From a checkpoint of a small transformer trained on Wikipedia: 4 heads of 64 (1 for keys and values), MLP 704 SwiGLU.
Each number is 128 + 24 x the weight over its row's rms, rounded and kept within 0 to 255. Layers, rows and columns count from 0. The size above them is the row's rms in percent of the matrix's.

# layer 4 MLP down (transposed), 704x256, rms 0.051, rows 295-311, columns 192-255
size [103 102  98  99 102 109  96 100 104 107 101  88  95 104 104 100  96]
[[151 135 166 129 144 126 127 147 130 112 104 159 126 161 123  98  95 113 122 168 116  99 156 142 141 131 114 132  97 116 172 155 149 134 136 160 192 136 126 138 103  92 126  91 117 152 166 120 102 128 110  81 155 159 124 144 108 152 154 152 147  96 188  86]
 [129 154 112 130 133 153 165 122 140 125 173 132 111 114 144 126  90 129 108 127 139 131 184 108 115 127 143 181 113 109 116 113 121 125 158  87 108 139 118 142 148 123 115 144 136  69 103 114 163 144 134 142 105 121  83 113 166 110 158 151 120  94 152 184]
 [ 95 142 121  99 169 128 107 114 121 119 104  71 106  84 153  94 182 161 162 131 124 110 134 133 133 155 105 151 130 140 133 121 140 160 183 161 156 109 129  97 142 138 106 103 139 167 154 187 187 155 169 137 129 150 118 124 116 113  97 165 144 111 163 166]
 [101 161 141 149 107 136 118 142 120 148 130 145 141 125 114 100 139 102 146 163 144  86 104 111 130 134 105  95 158 148 122 128 155 127 141 119 135 151 155 166 123 142 105 118 116 110  98  98 145 100 119 118 147 126 102 140 127 117 147 132 100  95 108  85]
 [126 133 145 108 121 134 116 135 167  79 125 118 124 174  94 128 178 137 147 129 145 153  98 118 137 113 125  68 117  95 105 123 106 104 107 101 122 145 130 139 146 144 146 152 133 172  83  86 167 150 136 133 105 139 160 114 119 134 109 156 137 142  98 154]
 [142 116 113 116 121  88 125  87  84 126  79 116 105 102 100  77 146 144 130 149 127 136 165 107 107 129 134 140 122 146 125 117 136 154 111 115 113 153 127 129 116 114 117 116 103 117 117 119 162 154 145 159 135 144 109 105  96 197 134 133 150  89 177 161]
 [138 102  89 148 114 153  94 137 175 153 134 139 149  95 122 117 129 157 112 135 145 122 126  97 122 125 155 152  85 126 105 139 172 116 176 102  97 120 118 179 141 135 121 115 127 127 118 103 123 149 140 117 145 121 110 158 143 112 123 114 125 179 127 128]
 [123 104 107 133 123 123 127 148  92 160  82 118 148 127 115  99 137 100 138 163 107 119 193 146 133 110 148 111 134 160 132 148 150 107 184  90 111 120 160 102 157 172 115 137 156  96 122 169 107 120 108  75 138 138 107 111 137 124 111  95 118 138 104 107]
 [141 124 126 112 166 110 118 162 126 147 106 152 185 153 104 109 167  83 141 164  97 102 125 121 143 131 119 143 116  91 122 143 165 102 130 144 162 129 118 122 149 119 124 119 149 137 110 135 121 154  90 100 139  78 116 103 138 117 140 139 141 105 146 109]
 [120  78 137 116  73 105 102 149 174 136 102 118 163 145 165 100 130  99 121 152 142  99 123 173 109 152 152  89 128 123 104 110 142 135 135 126 182 119 152 147 106  84 141 110 141 139 173  96 118 121 114 155 132 143 130 141 110 113  98 109 149 143 128 133]
 [ 98  48 166 102 162 107 108 138  98 136 126 131 158 117 132 131 131 155 192 124  80 156 116 115 163 149 117 121 109 186  94 116 134 124 104 145 130 108 108 119 118 109 110 155 121 124 155 119 112 180 162 103 133 133 153 128 136 160 135 136 154 145 137 114]
 [147 155 164 161 144 141 108 165  95 156 148 148 151 132  92 142 131 124 153 152 110 110 152  97 166 164 107 126 161 141 137 124 157 155 120 143 124 139 159  75 179 131 145 129 148 134 134  98 100 137 126 106 145 150 128 117 144 153 104 108 124 168 134 116]
 [155 130 158  81 136 124 157 136 103 119 140 127 171 137 158  80  93 122  90 109 105  89 123  84 117 138 139 142 146 160 108 135 151 126 158 131 135 110 121 100 114 154 160 121 150 141 134 130 110 105 159 134  80 131 169 132 128  59  96 127 109 135 130 143]
 [144 146  87 136 138  87 139 131  85 130 104 105 115 135 112 138 133  87 161 140 130 154 143 164 140 150 111 101 111 126 119 159 142 147 155 129  99 165 129 123 101 105 132 147 138  98  73 148 147 102 149 110 100 113 159 133 111 128 185 154 130  96 212 115]
 [145 130  90 149  86 103 102 157  89 132  87 136 138 108  93 130 145 141 119 125  97 141 167  93 137 109 102 144 144 131 144  95 116 125 112 132  89 154 122 133 147 125 139 125 119 113 142 145 103  83 115 110  94  89 121 128 157 140 188 140 130 128 118 112]
 [117 162 141  73  99 117 112 150 105 183 124 100 106 134 134 150 156  89 146 163 118 110 163 108 113 123  86  97 121 131 122 131  99 126 133 125 114 130 100 125 130 206 119 114 112 157 152 111 128 149 173 117 162 131 123 136 130 131 128 168 124 136 126 164]
 [119 142 118 149 154 163 133 127 113 127 117 138 113 126 111 130  97  96 148 145 116 155 128 117 160 119 111  86 116 118 121 144 141 161 129 113 165 136 103 148 114 134 143 142 144  93 150 123 141 101 154 128 135  93 130 129 137 200  93  97 115 112  91 123]]
# layer 4 MLP gate, 704x256, rms 0.0578, rows 296-311, columns 192-255
size [100 102  97 102 105  93 100 102 110  96  94  95  99 105  96  98]
[[135 128  99 144 136 148 152 117  99 146 148 112 119 105 168  87 117  54 125 124 129 119 157 123 163 144 106 145 131 107 109  92 162 187 108 144 110  92  90 141 114 110 149 146  97 134 122 101 111 114 143 167  77 106 128 117 116 138 103 169 132 124 107 112]
 [163 120 118 144 131 111 129 144 120 148 103  94  94 120 131 126 129 124 138  88 121 113 140 179 130 147 100 123  85 111 129 112 131 106 175 157 180 105 128 112 127  94 139 112 112 144  91 126 166 125 114 122 139 135 122 128 133 127 113 113 118 126 130 181]
 [158 106 100 108 131 128 148 114 115 181 121 151 131 141 154 106 104 144 137 132 146  87 123 152 123 108 163 129 134 129 165 128 104 158 121 113 156  90 140 108  73 207  86  94  87 137 109 158 165  99 100 126 133 179 126 155 133 136 161 139 113 151  85 125]
 [115 116 103 136 156 120  89 145 144 122 127 116 122 162 150 131 113 120 157 140 155 137 133 146 126 139 119 154 156 128 104 130 148  97  99 155 122 149 122  84 145 142 112 142 139 130 129 141 181 115 108  96 131 146 133 119 111 126 167 150 151 205  86  96]
 [143  99 137  89 168 184 120 142 135 111  98 150 101 126 130 141 117 112 106 161 102 137 136 137 111 164 125 117  93 131 171  89 113 128 128  99 135 106 142 122 155 120 180 127  85 101 157 151 102 135  98 120 123 128 172 105 144 132  90 125 130 109 118 102]
 [130 147  86 104 115 131 126  92 145 125 144 142 130 138 123 142  94 116 131 126 115 114 123 135  79 133 142 122 120 124 113 114  97 131 159 122 103 140 124 162 110 159 146 143 142 128 153 173 182 114 134 160 147  84 164 133 109 150 122  98 143 102 135 133]
 [146 170 103 142 153 181 106 137 109 110 136  84 128 127 140 162 100 129 153 106 130 173  94 135 140 150 138 112  90 106 137 119 121 118 147 177 132  60 150  95 143 124 158 111 155 124 150 111 152 149 118 179 110 110  84 153  93  98 128  81 113 116  91 134]
 [160 100 117 103 171 109 108 139  76 109 108 122 151 131 140 153 144 150 152 122 143 118 119 119 143 110 154  64  80 146  95 119 129 102 117 142 124 140 156  93 159 149 141 125 142 124 105 117 147  88 142 116 114 141 138 154 134 149 159 156 122 140 137 119]
 [113 125 116 113 153 138 109  70  93 155 160  79  95 120 162 119 149 150 126 125  97 111 128 147 150 107  72 121 106 136 174  92 157 147 144 143 133 113  99 145 129 128 150 100 136 107 125 157 101 127 146 157 119 122 138 141 133 116 153 119 137 140 117 124]
 [150 121 134 143 138 107 102 103  83  83  94 115 118 105 128 122 137 115 146 113 129 133 122 100 133  90 104 128 129 182 156 138 132 126  90 155 133 114  98 129 187 132 164 141 157  91  98 149  99 136 115 118 140 126 113 127  77 112 139 187 153 154 118 186]
 [ 94  98 144 117 164 130  97 143  84  99 126 105 146 113 119 117 130 144 147  84 180 100 105 150  93 130 138 161 149  81 125 129 163 130 152  98 130 125 132 120 131 135 145 140 123 150 169 152 117 115 105 144  96 137 151 148 124 119 137 174 106  84 119 101]
 [135 115  86 136 150 127 120 124 124 114 125 130 100 136 135 132 123 138 121 134 172  83 103 157 154 126 107 109  77 133 205  85  77 160 141 131 143 148 120 156 112 154 125  85 123 166 115 135 129 123 131 130 141 103 177 141 155 122 113 120 133 117 116 177]
 [128 134  91 127 160 146 137 160  87  88 155 136 110 136 119 144 148 164 110 129 136 178 159 103 106 148 115 100 115 124 150 109 135 121 132 116 143 109 133 140 139 150  89  83  66 105 130 123 126 105 107 170 114 144 149  84 131 134 124  95 130 162 168 154]
 [135 139 114 118 153 160 162 121 123 162 128 131 176 136 141 131 185 144 130  94 147 125 111 130 112 116 143 128 149 146 112 125 130 123 163 151 145 132 153 139 108 125 147 113 114 122 178 104 142 114 138 164 127 169 139  76 145 117 162 184  75 134  92 161]
 [112  89 105 141  87 160 130  95 139 175 137 102 182 138 140 114 131 114 113  94 179 133 124  61 112  97 131 147 123 158 138 124 129 117 161  86 118 153  88 135  90 128  90 150 112  96 128 130 106 106 112 137  92 151 124 128 152 168 134 137  89 121 137 141]
 [113 120 123 148  94 151  93 111 131  92 120 103 151 160 131 136  94 156 126  79 135 160 120 138 154 139  69 127 147  98 146 117 102 149 135 138 176 138 112 120 106 127 139 110 122 126 135 130 126 142 139 150 131 118  81 109 104 136 115 129 200 152 163 110]]
# layer 4 MLP up, 704x256, rms 0.0551, rows 296-311, columns 192-255
size [100  99  98 102 105  95 101 108 106 100  85  98 101 105  98  96]
[[124 116 158 105 115 124 136  87 154 122 113 105 121 112 104 147 207 122 104 156 119 100 106 149 142 121 133 173 117 162 168 156 136 152 102 113 122 118 118 148 136 133 181 126 106 110 171 119  50 108 103 131 131 108 127 125 127 129 128 127 137 128 130 113]
 [117 122 111 107 139 157 123 145 112 119 135 146 153 120 128 119 125 161 132 117 170 142 110 135 107 114  88 145 137 121 148 146  84 136  91 125 113 112  83 128  97 173  79  95 120 153 174 149 119 153 145  79 150 140 124 139 121 114 103 150 115 109 155 106]
 [153 131 114 112 124 131 169 157 155 137 126 118  59  98 161 116  97 150 123 146  87 113 126 101 116 117 133 110 118 147 155 119 122 125  86 165 116 159 138 156  87 132  88 115 141 113 143 110  83 167 153 124 111 141 154 131 118 119 166 149 118  91 144 129]
 [182 124 114 161 118 120  84 145 128 149 131  93 146  93 144 127 102 152 130  93  77 102 178 131 157 153 135 130 110 161 142 111 127 142 123 142 153 143 127 152 128 156 122 125 151 134 155 113  73 127  78 133 181 102 121 169  90 130 108 136 187 127 132 119]
 [127 102 113 147 118 140 145 107 139  44 147 131  91 104  90 166 174 140 131 146 154 138 110 149 134 134 113 146 132 133 111 131  92 143 137 118 153  99 148 156 111 156 100 113 121 155 155 102 115 173 177 119 147 158 119 167 138  95  72 136 165 188 123 125]
 [131 110 118 116 141 130 120 143 164  81 105 124 185 136 115 111 121 140 126 142 151 127 154 150 133 103 109 149 156  51 138 135 121 113 146 106 151 173 152 105  87 115 137 138 125 193 112 129 133 158 141 128 145 134 113 176 203 159 131 117 141 115 114 127]
 [160 146 157 167 156 118 135 102 108 147 115 121 177 115 121 103 134 201 105 137 141 109 123 146 152 136 143 140 120 141 174  54 131 131 164 147 126  86 155 118 138 126 141 147 105 125 159 147 153 138 169 122 104 161 128 141 162 149 110 122  95 132 110 109]
 [172 112 113 146 136 117 160 139 111 105 132 156 102 147 157 126 167 111 123 121  99 159  95 145 148 112 152 129 177  96 106  71 129 147  96 136 130 171 122 120 108 140 135 135  89  87 120  55 146 116 125 146 125 120 138 130  92 103 100 167 122 111 112 124]
 [130 134 137 132 141 133 125 164 113  64 156 149 124 127 119 133 155 138 137 136 173 165 157 135 134 132 121 165 125  89 134 148 142 107  84 112 133 165 110  86 139 115 189 133 111 109 181 127 114 168 140  67 107 129 138 105 125 138 162 101 119 120 116  77]
 [113 153 148 111  88 155  95 145 113 126 109 145 178 160 165 126 110  78 112 142 131  94 162 143 144  54 136 132 139 130 123 123  98 119 109 143 127 129 116 163 159 107 124 146 106 123 100 124 139 118  96 141 135 122 134  83 105 131 129 128 103 118 119 161]
 [ 83 150 149 110 127 123  94 175 112 133  94 137 166 151 104 108  96 122 137 105 131 108 105 160 169 128 144 154 128 110 128 126 168 157 124 103 143 142 153 139 149 141 111 190 159 171 130 134 126 131 148 129 134 157 124 144 147 120 143 117 106 101 143 105]
 [144 173  99 119 147 139 139 114 127 182 153 165 129 130 128 151 126 126 130 115 154 141 146 108 165 137  89 122 110 163 157 147 102  99 111 158 137 149 123 131 118 130 103 118 102 134  97 130 138 159 163 136 165 108 126 171 122 159  90  99 141 128 113 165]
 [161 150 122 104  83 121 104 111 103 130 113 117 140 119 143 137 128 173 147 161 123 133  85 147 105  96 140 100 149 101  93 171 136 106 130  89  57 134 222 123 120 128 162 127 122 108  87 182 103 111 149 169 146 129 139 135 114  66 121 155 147 109 125 119]
 [145 181 156 148 181 151 119 113 124 105 163 104  87 129 145 115 113 166 120 102 168  99 119 148 134  88 110 120 126 129 139 131 113 128 154 178 121 153 178 102 116 134 161 117 133 134  89 153 127 147 106 180 179 129 148 120 143 114 100 109 126 118 155 122]
 [ 98 133 191 113 165 137 126 112 147 116 201  94 146 175 127 105 146 100  91 151 157 149  95 150 132 123  62 161 152 155 129 129  95 128 148 130 139 101 146 130 101 137 164 149 136 160 131 122 121 129 151 120  83 125 141 151  76 137 128 101  78 126  99 176]
 [148 113 125 134 115 152 135 101 138 110 122 127 109 106 129 163 104 120 123 103 145 132 142 131 140 133 150 101 132  61 143 162 105 145 156  71 147 169 139 143 134 158  81 102 104 137 176 150 117 177 135 141 110  73 145 143 126 112 128 133 107 133 157 117]]